Each number is 500 + 25 x the weight over its row's rms, rounded and kept within 0 to 999. Layers, rows and columns count from 0. Numbers have three digits each. The size before them is the row's rms in percent of the matrix's.

# gate: layer 2 MLP gate, 576x224, rms 0.072, rows 397-471, columns 56-111
# up: layer 2 MLP up, 576x224, rms 0.0751, rows 397-471, columns 56-111
# down: layer 2 MLP down (transposed), 576x224, rms 0.0433, rows 397-471, columns 56-111
gate397 106:546514463498475523526504489531485491525499522501524469490552580467502495515475497484447513490487511500513524514472510487489461509495501511486477510479465508494502468559
up397 105:501511538480509487517500500464524449517453489478495491489465491495496524466463531525493531518533502491477501494498522530518500505461463515448509479508539471487485526479
down397 106:522497507533530513484474505529495473500518481523542525498562507479468440511496501511485530480469493492519460485458504469540468501494500485515488483505491523477512489554
gate398 096:515519467482521494454500506527519455487499488429498464497520521521511501505484546517508497498450494534483471505535516506450505538506504501507510489449483531536525456483
up398 095:522460551475496534498447514516485533478468538457542551524516511536504443501479509500526493507522502515504467517492511524513515515507475477511443457506521542503507484543
down398 095:504512439520485472520523483476494485531529509527445504512552501493487509510500465526484541461530488510562517458525488492484511513521490511464543533522459473432509555475
gate399 105:456524509500486477454531468510497514519512477446553469506484495444492489495517489516532519516482539513482490483493488503500491503491497495545495486480505531502509461506
up399 102:518509473534491467483536496538507475540499496492524490509478476518489499484497468512518522519478567476486439508527472484497507497511508506548492501555495518493531503482
down399 103:508482511486550509503470529494502525458526494501439492492505505522488488488535483475460502475499515468503489493470522507428544481558529466506532520502492481533466441513
gate400 095:519496523495487506477489541503502473505482462551513478493484514524484491463523487499514497511489515470530528515535501434527500504486460525541492522475509519568518514484
up400 098:478509555543533528508514534491490491519502546510534475513510480490511494479497547451488549569475460512497512501478521506516512484494482544492475501546498494524491522493
down400 095:528487509505482461518494490512526510484504476514470498520477517497515461509525496512507463476516531476520501521544450476495481534473543516551532508476525506561531494497
gate401 101:527510498486504486490478475535511517425494466482494479470467464522518494456491484480538517455493510480477507503536495439479506513515495498497479452490498495487469531467
up401 095:466498461533519468459452490506515540445445471488496494465524454503517521515532462482524530476491463466506469507522519438472483500548502525509522485516470518468472531511
down401 094:500491479514544523542536511478497510577523494514512512539509554483515458515481521509451479554492509522501539484457509539518484521503523505497525512513525488481527511525
gate402 086:533502460497437471499468507524482485475523488490524544518515481503464487540455501461543500506508510488468533471473477488514473531504502472535452463518513536486463488493
up402 098:487503533513452538519491507510516480493500507532473465483496526515555488490517501506522471512488470465557524489489539500473496466494487491477492539553455507484500480526
down402 095:555520457482477458486528499489480513497515488453504526522529451486466489486506505467506495489515545539444490516504493516523487530499510519469484483448519532501495478475
gate403 106:505532545483511504493489477457482490436531497470479467538508505522471493517470499561507528525518501516482535491475565515512494492517500503491478524504484473529511508497
up403 102:481488533449516543476475500512519492475501505511536509488491464459526508497476498491499512514498509485486515533478570527479455477545475505542519541542483527451507482530
down403 102:519488507510512530524500487476525500529508487492502524489453491493518510465520507487476519474496491510495482506500503474489482493474500513472546489485515487504498529482
gate404 103:514455491524495515514504529518479458498546504513518506486459488554494484516511464512487514489448496550488491520467501470503525513501523501521476571455556487502524473497
up404 100:436506504517465511487458468477548537461494508489494487510451529490530488499496486478510497495497499493446524494494517504490504511479531515456474468494479473484468506516
down404 098:525515489476515469486501496498501474556454473521483467498552517468491515489499509496471513513499492493524488511519487518498499503544506505531501528486505531475521492494
gate405 102:505528522517503520468528489482465511530516512458453493468550491484497499538509505498515501482513448504517461524482513502522524454511475495479518481458510491511472504490
up405 100:493525528480474519476518497516520526489515534478523489496468486540548555543466513476510512531514511508508529530468512487527517495513540499509530491521465505480493477525
down405 099:480468492449510483501485486534510526512451500506560510485460505470503523513539511509529501483519524518489509488545468499524479515478527508509498499536481486519482520503
gate406 100:516534466533460471497528477498510503511529513491473487482512505490566498524481511473503460492544477483533521532462514506526463479477498532525521500521534481517469506520
up406 099:469512526449529520554505493509494483467498480463521467480498450492503499431536524532490481508445543533459495479514505465488508508473492490457483502490501491524561475482
down406 097:486502501518517466449551483518494534474526456530481482496485487508543459519467530475517519533533516515548512547471498563519485462486496502482475527520512507476510503510
gate407 096:466497469497492517481515475560515530509525521473535503509483549499496556537490448531531473482516522470532527492464501466545464490538495487501487535504478504545519494493
up407 096:460541506480496504470516504573507481498524492493526494495507511523515534520484438495522512497479497491493498495467465481535494521516517472518497495489466522516537509507
down407 101:526526514517490512504530504476496458519478472514476528512544507520511428491517509476490531518501518534503487492539488512466547521451477491502518479488497494450492521528
gate408 102:496473493499477479548536468528523504455521507523517492500483520508509512541508506505515521515494532538505520519491563513456505508468530436515510532490507509494506519507
up408 104:515512500534471486498513532506537509445479516521506467492527506540458477499503505455502462492518491457481494506489505495492479508436507512492509518475475516453485529508
down408 099:469503530516502529474515514506455509517476476481481498509484484476467524507474510467484528494485505477507477466497457482517486498498530571516500482508540521453541474454
gate409 103:529510490527499506478484517527500466452448537503529523524474528536482466509535457515526510496518518465458511512501489492491498488506457488525480495486514486520509489501
up409 110:517510548540526489520479506528498492498478476486497493516525492514511475508510476511449549487508524574481496476478467486499516505552450478542448535511522507505512452526
down409 106:456501507497491489528496473473471496513518526513481502507506523490530506492494564491518489479501483516503469478492503509540460499518493513472525478484531533489535533542
gate410 099:504482519499496505531456528515493489526485479526458481455505517474513499559481523546537493502508480546531472486500533471541466501478516530518484530509480520487507457534
up410 099:560478507460473488462497542529464496514467512486556485520498513491501489477503483491504455501503553512491511520517491468520515488503519517513522543523496530550533493473
down410 100:461500470503528491534499505485453463475473485541496497474487527535504517502489543472505547530518469531508440528516533543498497525478462497479483503510512477477498495549
gate411 104:481512483496504531517503500478561517510456485482485482505535544502526477509516504513485540546473501496497445531517496472504493463530481491492515552516508505500466523500
up411 095:523474500536471517442503509497459506531501481508490516480491520503477490500521505497496479467501521497527508543457497487551506555476488495559487484527510489527489512480
down411 100:525528471483498528527506529485520550493449481479477473491525463493478485523489483492497513542477496496492450462490482504492493450531478508498502526505515519501504505528
gate412 103:488516503489465479529523534508489522481489477508499518493465513525478485485514491478531431497507478537499436528490503488502536461491495459507556467480480500482515507477
up412 098:488522524533520506520520453499547476475511539453492472509511485455512481511520495520497541542519515462481527482514507479462491529516526506476449512513493439547496511514
down412 095:452488506438510473501498527524489501530491492509532511491506518515466519501485505453519478473497488537547444527498525517501550475517477496486507497507496529508466451467
gate413 102:539568495501541503517493498545504488530488498500476450461486511514490462518505506533504448485481508546500478510544472500471518460539453473520524459521523483492493530501
up413 098:542479486527561523494522516530520470489517508505490482462505519534504498492517524544459517508517458491522506497489486486523529471473501442466544478517530491539500524511
down413 097:503512521468441516509484472488519495537512471523519502515483506483490532501453508497502464514497522472494469530541519487477455506525533506548450512431495546468535514462
gate414 097:520467502438493483471495511433517451527525478446478516514506482477472493523499487469497516470457518494500540475479503485495513526481526524516501540494501530533475477512
up414 109:478465493455546550488494509465524457510507487485510505523508482506493492474483506497481538512483489550465516480535523492495511518491525484543553510512503493487481558464
down414 104:506512517501534470463549537552490517550501490545520509512501516510538506526523463533498500472523515469514512530452468491498486529530503524477482433498496495499518518517
gate415 097:451435472538502479497479477484510460476505514518483528509523521520502494539499482508487484475522483471465500491492470479546520538494459507501515466521553514511494503523
up415 098:482490570492438485521477485509525509499506512541497533503445515528496507520483462487539500492492544477482511474528490496510519501552512506499512480538546478493487498515
down415 099:550538450477485543505503487503500464507508512497467496490520459504460513507539528492488484537503457522528485502507473509486528489517516509528472501480479495514503536524
gate416 099:493475524549492501457527529490493486477497481464506529529545473532489467500521491487520521538510468464475489476504497477507469483499520474509489517504523524519531515510
up416 102:476487512511508503481510505474523503512464479528477466479501503526517491519484521547533517541501511491525531496501507489526495553477457464554475503511483494470527538515
down416 100:496536516472507462497521540482518558505513519488514529505544533531501502519476476479488442538534460500542501526466484509547478568493456489480505525494481491494474458487
gate417 103:512492492495454498483498525507520488493500510513544455522488472506491543554463465517505536534518479496536508493462494502525492499467528490540557500486528548470480485514
up417 094:516507492483505489479472547481508496502537501481527482458491521491475487485527510506502507486484512520472502511527486452518506487508531487470477452519536476523470449481
down417 095:477499500517500505502518479520494469535494520488507482521537489515528498506507486513517458507518478439516486517461528519467488549492455536531516523477467527496476522532
gate418 103:492475504491527499477527523500508511522480542514558480498439472476465462467461515514511501506502502484465473517486475498469472489488503471506556516503485456484479482475
up418 104:524562477480498503496509494486488534496447484546470522536485508516528445476499512480513522511476487511489472500463574483497533479528499499490482522516477479515513500530
down418 104:512492526507504494513525516495508505482499529497516475493499510448454514476527547490520458498520484507507537521513459502508493518495542510532501478501518493498480474504
gate419 101:516434523491495509490527512493521513501519461503528562453498444508483517477486465560508478516517489477438549471501500499499488465489525527508465516513575490536484486496
up419 097:515492508495496502479504507497499523494524528515518517489501484514470526467463501531491512497507497489499513471528523495489504463460504533541464497493552510543493525510
down419 097:461523489539563490531517523484498546496472499499501469505487517498489461518532532419493481514510503529533446532547463484522493587511519515491499481509450509473512481470
gate420 105:482504525493533475477453506540474509485468460512513466514487491510470515488509541503491525547521496498493450507466532487498472422516515541504497503515477531498502520511
up420 106:506443517507505480466492515534498505464511509535492458485546471503511469464491530499537452529520471492466469487508478513492519475532504492490483480471462512487508476490
down420 102:512511477523497554492572490517539432508470564482516515474452435507481481479456489494480497500514534495519500499508506481511449513498480508489511482492509497495494505503
gate421 103:545473504486470502485471505473472485503522472502524519487487454496546507476501519482499519530500527475503517470494519480478530542496529478500493473494534463457488476520
up421 097:476483491509540531519481480528521492445525521481431478524563516538492501520517493523483467521512507487517521490452492521478507534515485491460532472523505485517523509451
down421 098:511524516500466489470502481501457509505463488520581528526495461454546499460488503464498508516500514484471510485525542469520536496457468507526494529500501475483546517520
gate422 099:486512530457463451526516452518451478522492484508521494482456479551462522519517490545484494536493480514502519480476480498506508512470484512487489474492500503479537539507
up422 092:508516568528496537478478531494466479506505543491476518530500503524482489490498542520506536495488493414497493475548542492450523508507500476491529519483520476486495499527
down422 099:464480487443465457526476492494504462498521495515507502484463478516458536555487479527511507517523477543503509481489452477520492492508503563512560471524481511519496495511
gate423 096:511490525505475483479484499488481486469531499538478505508510506465506494480449522464504478455523475493562496468527486518534518483535449502471499481465468533475530469516
up423 099:552528494489496469477506429482493459520520482524461466459518525511504493503487485541510462508490512525511482514506484498502511491548480518498520522508521465523465461470
down423 098:527509504465490502523519526527478513507473518505528520473489495534516490487529498468513452460510488502501469466474548500491499466474548480481516449478509541525490484509
gate424 103:439487471507492509519511530522499461533515528496490490485485491472575524521541497540468497501487506472469512469472538466462506520458538503469477507483492488489486463543
up424 099:522532540503467453475541498490501455486464497479464487530551498516450486480466494505522519539473466489532475521531476502500503509469454536523462554516497490463502524475
down424 103:473478469478488517533510524517511465494503504521507459480477503472555480502535469514446488469475523495478512488471525478482508517517495513476523494498482518559473508507
gate425 098:528481465509533493486470475525525472548509491529502484556506524522527488483507476513502519538454504542537473476456531486510537512478471472495483488481484496447516500506
up425 098:515449515530494479458466498496483480514481554566533525533472536511467481467484490475478494516455497478495506484511483491507503560488515493514534487478520471489527552493
down425 096:491511508482498499526515522502505533508509456467500529470507473480512529532478485507457480529555502503471500524531515503553517510496494494487486517504478511486500473486
gate426 106:486570471484485475525459492500553506485478477496502453481515449485514522497499512505532446482508441492521502471478519482523526476498514468503492511504458497508524518494
up426 108:485514501501480489515500498464507524469564473468468511488469544509521461494525491534518524492463501502470529529527490483524461514527531525487465535505487515512484498512
down426 100:517505494500507487475521484534491499500467526503523483515515509444460490489483522481499491528538526476530520481487539521503500517491504498529553472536474487477497506453
gate427 099:480477540467493472528493497481457487512517501476446512461504509465441521507493488533493483478494532498490499488502502490526528527480472515487487502495495505487540516543
up427 099:523504431502493477483510490496477542494483527495480486495516489478447510458516544550475515467504545469489528539489526529488514513485484514510504503445510450493534469548
down427 095:486527473503531548506492526507519487519488507513496530476543508489505516538472500500532490489486475490455483475459477457538517494512547520457452510558458529466513509482
gate428 098:511550494491538494493489504506506543508507496514468507492497461531466512573524520507508472505462531522469512535472502568493515529465543506482519508493521486491467443470
up428 097:526485499506533499530472488458461480481524460496460491468516551506531566510483529498532513488506519476478491501528530475450527512479513497490517477498514461543487452486
down428 096:498474482529489498463513494548530488497523524523518513521473462478506487490495500469487486502497495511518491507482489526574462508538455478516513524499493538492499525528
gate429 105:503463490506466497501513473483513494534429499515476549518521497475502497491480525506469491539507496540463485509503458486542491491469514479509548497526558490483523532521
up429 109:477487506504429486457529521471440488521491520521468525435507511509489495495501502495455462477494485447476503507485506502504495475472521514492492485544454455467534491497
down429 104:553525500478521485522500504502432488463545454468538454511460494457535503481526437520518525469487547495516514530472528462452524511499502500493518491512481523502507466493
gate430 088:515501496460505509494489547508498465503515473512476514473505490519536491534516533494484495443505506493494477497521538490469525517490494494518528469499485502532542499476
up430 102:458491509489484534524514500494534484488436487513428498503481474504452492518488500479532530469507504496481509516477544515521458527444542470525502503495481474519494506511
down430 097:530481488513479472479492493501531492479539494494569477487478560507519527487484489517479495518487504520521515481518471479479535501529492505516485478498507529478474491506
gate431 100:459506516511533482472500524514507467531535468502513526520510483537505513484429524485519499494533485457511488512526520506542474514499535517474505531488467544493500511510
up431 115:467479515542482526524536530500530457496468494519503523481504476483541486481484450451479487504479513471477563500458559542466470526492538511474542505497484485484486502541
down431 108:485510515469495549531508490510524461499500523509500510461525506473477509499511501533509483434480457506518520492501543485550523474496488531480499490508502495528492470472
gate432 104:535525504500539468545520499520464504527507462485483511521485473493485461453457508510500479543537481501543538466478489518492517501537512465513476496490456507505503476468
up432 101:521473488464488507511499506500474524549508513486476498511523492514478464491517501530486482487531459544511485490479487482500494490506507490479439510480490489504502501481
down432 096:483489508537475476513503514555513504458470450528500524497476454495492520514491491497528485519463525487499484526471488520498494504530513501495559481507482519520510479541
gate433 101:491486479503494475557503489521520520490531480497524501500490507512449505438515500497548543490515495440501469520498526481475507514515527499494534533458465502468524485475
up433 103:498468478491530492499463509494522502551533479446500464540525490507472503473504505524458554490500485490517483478474484463543519528496473486510523519486507512513481510490
down433 100:526501488493495521503492490493503462467499520524486488516455479458460506535494452539532507481503493457451521505466528525473499544491516521488455476509485494450529502484
gate434 105:523494475504531511508492521464553541481546485516531539511491474497498537505479487500519541512514457447498506501447487488522474518484485517501491479490511491525553517519
up434 094:484488520516485499542468494452502509512507496491499502518452537512495464494533489488492487539477513469524480521510508490506515454536518512496525466495516447483487545497
down434 100:484483503485487490477531497535484481546462486530457471521539472485489512487503507555481474470519564482472491484498509504461533467508511514537581538467500531486479473474
gate435 099:497463505485478494454487491527495432489491482488509501503525526492525495526449515506512511526515506478473516536520496538489529515528458536503516453481520509505468543508
up435 100:500510463477474490563510490487450518491489497462476500513486458520507520486522528513466486505545497513493487527464518445493483491487478481439488544518454443484491492474
down435 100:514520477524525451489516468510483541505471514484524448539507503524490535444551486528514518483484539479503484493502460497543494472443430487438510495516539508510466487534
gate436 094:501524509537498506506510495482524483481508514495468520529507569511510457463521469504488484506493486493478538523515511542490519495545516472487524494505526527490473478494
up436 092:515485508535492495512522515505508501499490482506452509467517501478529514533509508525491527475470530518481504494563519474518507479511481514493511522478554513505542471478
down436 096:501493510482488492492494475480482513511530518519531494484499465489521537493466532514513526524509477471524482492437495478498511495460495489519483494499477484465509540520
gate437 098:481526528518529502480517512481512516465505485502505530517523506542502482505494489535483543496497479438482525520517482513493442519470490478462481574505480473488507509509
up437 087:486537505523544484481522522505492520502508487508566551487492512532514473511461494502498524466503450453513490538513515515473487512473532484474460509468503475481503508510
down437 100:519465464493479509529512493502444501504452501504507467487467497444498530489506547462512439507508550534469461483481513489509532510507511527539510418492490507497524515518
gate438 094:464491439499471492535497491470509476515512466530502511481486488481468524493532522487509505480501484483508557512462512475541499520516530529539492510495521515529524504531
up438 096:481494511492502522529498478490499504506514467509508478491503500447531472489500497486531492444504544513461468482488500494443490516487498500475521471476494501469517497535
down438 094:522544552506478495479481535521461509501489526488479516513470521547468504527502497514442535549509477490538520525522516531517513486492419497490501531502521477517469467478
gate439 093:484449532458503524504499574496538455469531502537499476463516504503489516514507545482508445502484448471497512487488510497487467493483470551492496503518503532458505498484
up439 096:497503448512464450463544521470553477466476522517490492440544523491526516531471497493503498493513538515460503470510477478534454525469505525452493546491464522489492468482
down439 098:506484499531516498517490455536475519527514447460493533512457469527517456484554472492479531535483516536519510516532482498528546534541467473504490498504523499510497518511
gate440 099:489524496479514501526477459477458488502454495524540503492515496460501542471507465516472478517455466471512487460517464476490545489514497523549508459476520518458443472504
up440 100:497463515471488482483503538574501510485501506491484510504492499514468474457505528482512561507536508505531454472536515527498505479490508495508524483488530554516517473510
down440 102:510510507511535509525471453447482507471485505499504491472483471467509516501480493494508466482477513464480529528531474468504531492465521541534514481443491507489501459495
gate441 098:512543495503505485493513462426535469507540545503489479524486495518502510481507524483449522521536501462506554505509509485517517469501503473477510476502486499514486506521
up441 098:513510493510470519496578529516491517550493492518473500506455502502488491498506489479534477504463515493497473518494482518534472481532499474516514507469540551552492487514
down441 101:466522512526505490483461477480496475438518528517505458544497499540516520507476501460488500523514503483498549492511489488457501487450490523512453496518471468492451504454
gate442 104:506552498530464466501512521510483525499536454460504472475503521521516490498477538505474521526529472506488466464536481467498524493484491495480452546548520451489526526500
up442 102:536515539504495546528501505519501448534493485520478524522536525506483507506494502493472511505496492514507477525509438526496481504496478537480517465460520497506526520512
down442 106:532540518523515459503511511470520519503504499485490523501500504541466458486480491500501522447508493528473536474568470476520503532515514523524507479556504518522500502483
gate443 096:487525500503530495542459470487520488473520456497510491501468483472516491529473521487509497521485508554468495505472497506494517495446563509510507503520492479500552467494
up443 094:486469503479496524505542522489515522488452508477512504446483521521494517445518495486492484468513472457527543473522536516498551523516460547501534507509492547509487487501
down443 097:515529493508527473523483462509506490506540507490503476527484498485516466554480513505497493517498538589466497554455480529491472483449558477520505500471501486498525477486
gate444 099:478488537465513518516506554468481485523446485481475489480477504500514527509502495505500502492543465493485460486508492498516539488504513530550506505547472518474491475513
up444 097:524533491497528500548473493504482547496519468500529520526537505462503539532463478534489494523494497518463502497479506508494499492489523481489501440486546491524503512474
down444 095:492498497530466510506507507468507509472491534511503466441450483509525503529503531465496479471514497492497550505508488454542520508491493521532480526516474525515550473529
gate445 098:513517465510523494517469501533490509516489453538551468482509508505473504555499526506493507502524492486477506538507479521469523472497511488517508488468457487470516487477
up445 093:511521547507487532534469505475498514484514512510464498505474494475498459512506495477488526495535478533498473508531506525510526480515502501506486483517583521466499495539
down445 095:525493490485529532503502532518485528467492475473539470465502481527474507504537482513521478462484538462524517521469466489472529509523516479500484480518428476499525498465
gate446 101:483471534488520517470534466473489439551536501509507502510516516457532533525467492521540511490445493478485483461475542494529529450466537517484501518502499475495486477499
up446 097:500495488515494502503510573516470457493519496440515512503474474485476504462543516505497490455487533501504489514498484519437475515493487456495455518535460502516492500509
down446 102:521490497478496503473520451459520475543504513489473513511556497461511529513501497500528512521485474486466453481505543463554510449496528515515531513487514486501469473448
gate447 098:501462486514501492495561562480488495527513501567489511484488538533499503510517493492516496509506484517503505509542460501498491504474462493522516461496514472546463431498
up447 097:469518466483514528508551489542505481488542516531491480522466523484509489505502450515516519501478480492524518519500488492537494490505494502463521496468532539484496516546
down447 098:532500505456487496486438495490509511481470520460485506509504491526492509509516525493491457488489505472472501521509530519476485511461485503515511518509490473477508526458
gate448 106:493517514442513494495503475495482498443459510468516496499480501511506548509509494541502502500511519527504513450513469498531539487481472486484493520520516510528530499521
up448 100:483533489475499491486507481495486543492471514485492512502553502487489509493496507491519456465493512440519536520527485498485531509506506500499485474508482480489540513494
down448 103:473505526486483495486506511459485453512512525510524526486523433527513517477505489533475539506520516530533479477451492457533505502499511507472510533492478528496475509465
gate449 103:463503506459519474525501478483486475504503476459480527495503486498522487501488478528499505513459495501522520504528539519506489513478498495464541503495500504493497499482
up449 101:511469527459467505488502521487518527528507511493490544459471519486528486532496492487536490500471502504460524515491524496519471535446516536543527478504516470433521542527
down449 097:463489517526525471515461493497499496474467503525529495521493512515504510484502481468473525475501473493519494486541456478496505486549513475459492493503482509512477466471
gate450 098:475552495471491484501498457491520529513503454480522514511503509496487450527527470490512494505462514491454504468478498522486505509478522557523500508481483492525491512512
up450 099:543499518496496561455481542489505520518493462483479545511491433511523528511472505506488524436475468523514469512531488464476479496507507502499474478491483539496518490499
down450 097:451513546479510499476497480521458488489508496501513472502541532510435477510555497429480476527512480499518512467480485531492475504487532519495492482485503508511508520520
gate451 095:465526488468499493491506512493485502495466471473500501492497489536540469493468456488523518486458529504490502473550558519495510531463549489433510539492540493498519480450
up451 095:495476508522509488492492493525472493488513477479516519532534525503446492468508474500480505503491446477506511498476511461498511509496491520541487507456503495505536499510
down451 096:476505497472535487519530524488521506528506541495508513458495507514545521472486477494557488484522504526473487474520527475514484543473518484462494531532499496495504504462
gate452 102:487515502497518481499502480483535511444473545528530543484536489507472555501511496495526501464508534504553509474457474472493466496513479504486574493471518448476507517466
up452 103:476493516499504501525491507494511517487481488482499493457536506544463464494477502482464495463503488504507503486481483496515508506517475510436519472476510521522476457502
down452 099:525529495442494488456491511478487510505504519518472515523487512488526547518501498515548521552506491474507522488543513496480505514477489497531507515463504493472502531461
gate453 103:478490526476476485512543470496524450507501512534468506470499552515522494522518466510505458459501474508504524531493482504523460454480452460498515497530492505521495494483
up453 100:547490534506455540520456473469509513496496528496446547496508468524477500536477530519466506483521507483516510477537530445488463545530485516508478499454534475528515513531
down453 101:492527510492515480470537530541482449484454512459536470491478549485508497468527465466541494547477489512560485540468463525482507474484514475484505510539505504498497487477
gate454 097:530516480525502491502502502537475511484521513524508497506461485508491491529486503532466537534503456489546486515507520525531472476455579487518485476524473502485490465489
up454 095:505509519510497512507493498537500524505502484531511510442466487489484491503483528467464527485485532454489478487450485480506479483502516482540496481512464519481538458484
down454 097:487446533491524536492522485476541459488518518455494472522523543540541528480532514467524446509519518515469507506516485478471499517514465503496542522518526500514488502510
gate455 100:505514501506522514539514486478455476519539520534475504510464564507477526472468491515498495528464499495492482487472526480518490473482494485503506532484471484506501524482
up455 095:490469492517510552526473516497478513524524510468515525514543465530530503492492487483478524467545524561478549516527495504485490489499553541475446499501511460509504487490
down455 098:466520521461469488518486493475541503490439499492495526479434522523462504516526486502487514530452506458527487490490533492519523519510460469523504513480498520458474484503
gate456 100:538526520509525525479519486547450473497506534489502484506550522542523454472534503501528494553492551499507484535524524504501495486503454472480483468477455476507505487502
up456 108:519534468548550470507519478572529534496537481489538521495500463497484486472513501565508494497463524486502500480479525463505477485518519460501487532479474477506539506470
down456 108:488506481493531525501464495434501474555506520460503520483483532470460461517494520526496531504523470512503555534524483505523493510521504508465524513459499541490412522522
gate457 102:565515503515496476501468445531474500519513507494512494490496529451512502475527484478535494496433484558468518499519514447457485474505482499541491500536502556499487486559
up457 100:491499502518515500508510483472530507503511473556470521471462475474510471496480520498520473489501496467511466537470501474523525513514448516478502517518436483515502489510
down457 095:486503514475492500526485509507458462515507515473492453515527513494513496515558469467448517543456518543474502456533503470515485465497505481548516466497530527502515512516
gate458 097:544504516524500541492490492534506527501485517460482473513536510465484485469471483507498500447465473460453479496500508493446473502502510467520545483496495558517457462459
up458 103:494523504480472497496494488506484485525500456475506482440460525511516570528503501520494509516461506563491573524522535510533479510528508504524494495516519497502483539547
down458 102:470500472511527457498471514498532530508522483489512454545543484462536471486516473528508496514508499480492479510455490491513520526501499470518533500526460491515439511472
gate459 099:501498504472519496534477501480517489517527503521513501484541501520512563498493494473521512513457537490511543522481481483486512478531509502455513512525519516536464513475
up459 097:500473532484524500512508480469496488490517488505528485447532515499530551508480539487525505527479528500494552515511485515498535525498483522503490498508530488525495488511
down459 096:485524504499524476534531484501475486480468484473506470551527507506510446541501492480463529517549451524519463527497470508473519508468483436493520459444518478490495529498
gate460 097:502517497502466466514509473492508498516537488499523499499496480498486488486515499515505509543468519492497540509525479534492520487530466486479471512489538479474464483512
up460 096:523532477522505504510501521474469481512520496497492480485548480496534481485482505480512497489514503515532504516504530508505498478500497474565495485535531481553518486455
down460 098:470501504468445500505532509556496505471474469516489499531448519525488463492493501497496508488506483513485445497474516475501504514509535501458536533456472510445547526500
gate461 089:555480510505543481524520520475490519509462445552506530493489508509511492498497521520559528484509488536543431457517481487493488486491495475556497448462537486465497480511
up461 094:478512461490518543513501480502504512445480500523466483483521543502522469477494514475529467519510475481504518494508530463521560535512471493509421478470480471580473496533
down461 094:521489532505545469487496515485525491556499480508534509545515471515511476493505481563478525499474531486507490489501489540508464486472498481480564529521519539458488522458
gate462 099:444570515502473473536462493481523540512506514502505485526506486490534542463487515463490476468511504528495501458486535525535504459485502516532520486503505557520484464551
up462 097:547472506554530486433507490509501484510515526504538500513524489530454450493521524497546500479505457463506473478478497510527496496511482441484476539473486513495522511509
down462 093:447516531487491499525449503480534527499495455474463491484478521500560534477510489465459489506519494516478511521472492515542482477468477552499485475508499523532488476530
gate463 102:513505451490514475474476455505537477475546477504490523494480510479524509508469525560495485523520518553521519492483529540489526482488485460535487519478471516512548493471
up463 093:463474493503472475498536512495471525529494542488528495523527496484515530498472519466493498529454490508460482497485492495510486498549511546509481470465510469454508472491
down463 094:515502497482474491492470440459503457512514485482502525517491524534515505511490527526473460511533554527513555498511502516472505529496477461517499544494480532512534496495
gate464 106:498518534501522518482536500484487515506500484497532486508553516482455495505465485534465492499519477521495469479481472453523496491471502484520479526553499478527521561501
up464 113:461522467553451489477491493525493522508501492478513483485487499513481505526521475520489503479512489542500521514472505493473516519490487493453526456524503505447485483508
down464 110:537505536481505496505500483526494545553508511522499515508524519459479478547526523541468492485527485504457522554489518499483505491483495506509512496496527476526506449508
gate465 094:541517478497497515481508500506513488492501486502522465486471531492523494494537504509484491513500511509503499509474511448488486512464493463536486481551507452486541509481
up465 096:512480450489529497478468481482462480508491556523470504550478521480475465464466508492494485507517478490504446514502473522492513506519517486542468471535527494461504511491
down465 094:538524521491542532536542505511553491499497469482485491510534487526510523527521496491481501511470526482502511482530508533519514475492494544495510520501505518537466520492
gate466 105:497479536485522470497488500506526475526511521518474494454474507501497488511489521516488529506502500501510516516518509517507491460524544512482545484520532530504479554497
up466 093:505552508525477571496517499526506526504542506491521484532524466518488505477518470498533467498477544502518521517470460518483520511514464528501499511495515463460540458516
down466 093:498484495513507468505486530514523497507522521509485497490496469504536484470485487525477509510478504500490513495507525484497507486527498507496511480523538519537449492497
gate467 102:498538470492500492486543546490518502490502485530488484524526484473463476532464484499503502486476519505522526540495485490498501480498514510523540459519548479517491478500
up467 096:505486483520486452536465515466497485483529540492524475550502502485495502534527445485486471501512524497464512510498537487517513478472545524506500492492496477552491489494
down467 101:495484552526505553492521448505477495506471479511474536459513475508515496480496528500519470479519494486495479481492483514444473540537512484488498513494501522472507515511
gate468 105:482512489481508469506479499520530560512515505476472483512488469530521520500500473508473472503501482496454500508467522531480562481508473495490480467514459505483475503566
up468 101:490507492511465515512495504474502486501507510510519463490483503517473491512540468490466452471497481482441500502505524510506533486500521485512478489480488505486496525515
down468 101:457484523560483495530547501494484492492526495516484494529500488493527475472477591493554478481506513478530525479526474471512486507501527526522476528493516499468451495508
gate469 106:515472443473457482523536468531514468519467495493559502486477534507507529493518530485513529497489468479497515493490466479457561466534502505521526515498472538541486501518
up469 107:490508489502473511484506527499514491509533485466514503481455476496458544469527471537445512508491508549511494500538475522478489564474489496524546501533494501473549531518
down469 109:517445481464504474479506487511492536537480487501530514527484505492502489514498529475534481478532502510468537528498485480543481455482527512551517552497475525540477468465
gate470 084:516547568480491486489485502520503501540493490474509500510477525513479483495505490549528455449501521516548493488507489484531498517518500524504532484465489475526514459494
up470 101:520479483517506503503482472534497484496581498499462436512536498487507495469523503489478462497475537494467441496510515448466502520476536489482509506506515501457493473521
down470 097:537552491504516494477535510479506495493441491513518523534500504529499533570489483510509495507518462480520534535482475550522480503549486471574497488501502520524531497458
gate471 090:499498530537474507515465508496483476492486519491506555468523484445530549481497503520522504511508515516482535479457498494488534455488489515464522524537539484482461521481
up471 097:501451514488527463462502513491489468477519493512491454492449479571490465526506474472475474521502495510512507507533512489521471494467525446509480516457461523484535508533
down471 104:558491512518478482516431537478492446512482521519468535509494502506522510490543513531529510504526491469527509474488477496485474477475503473480499522501484472473496525510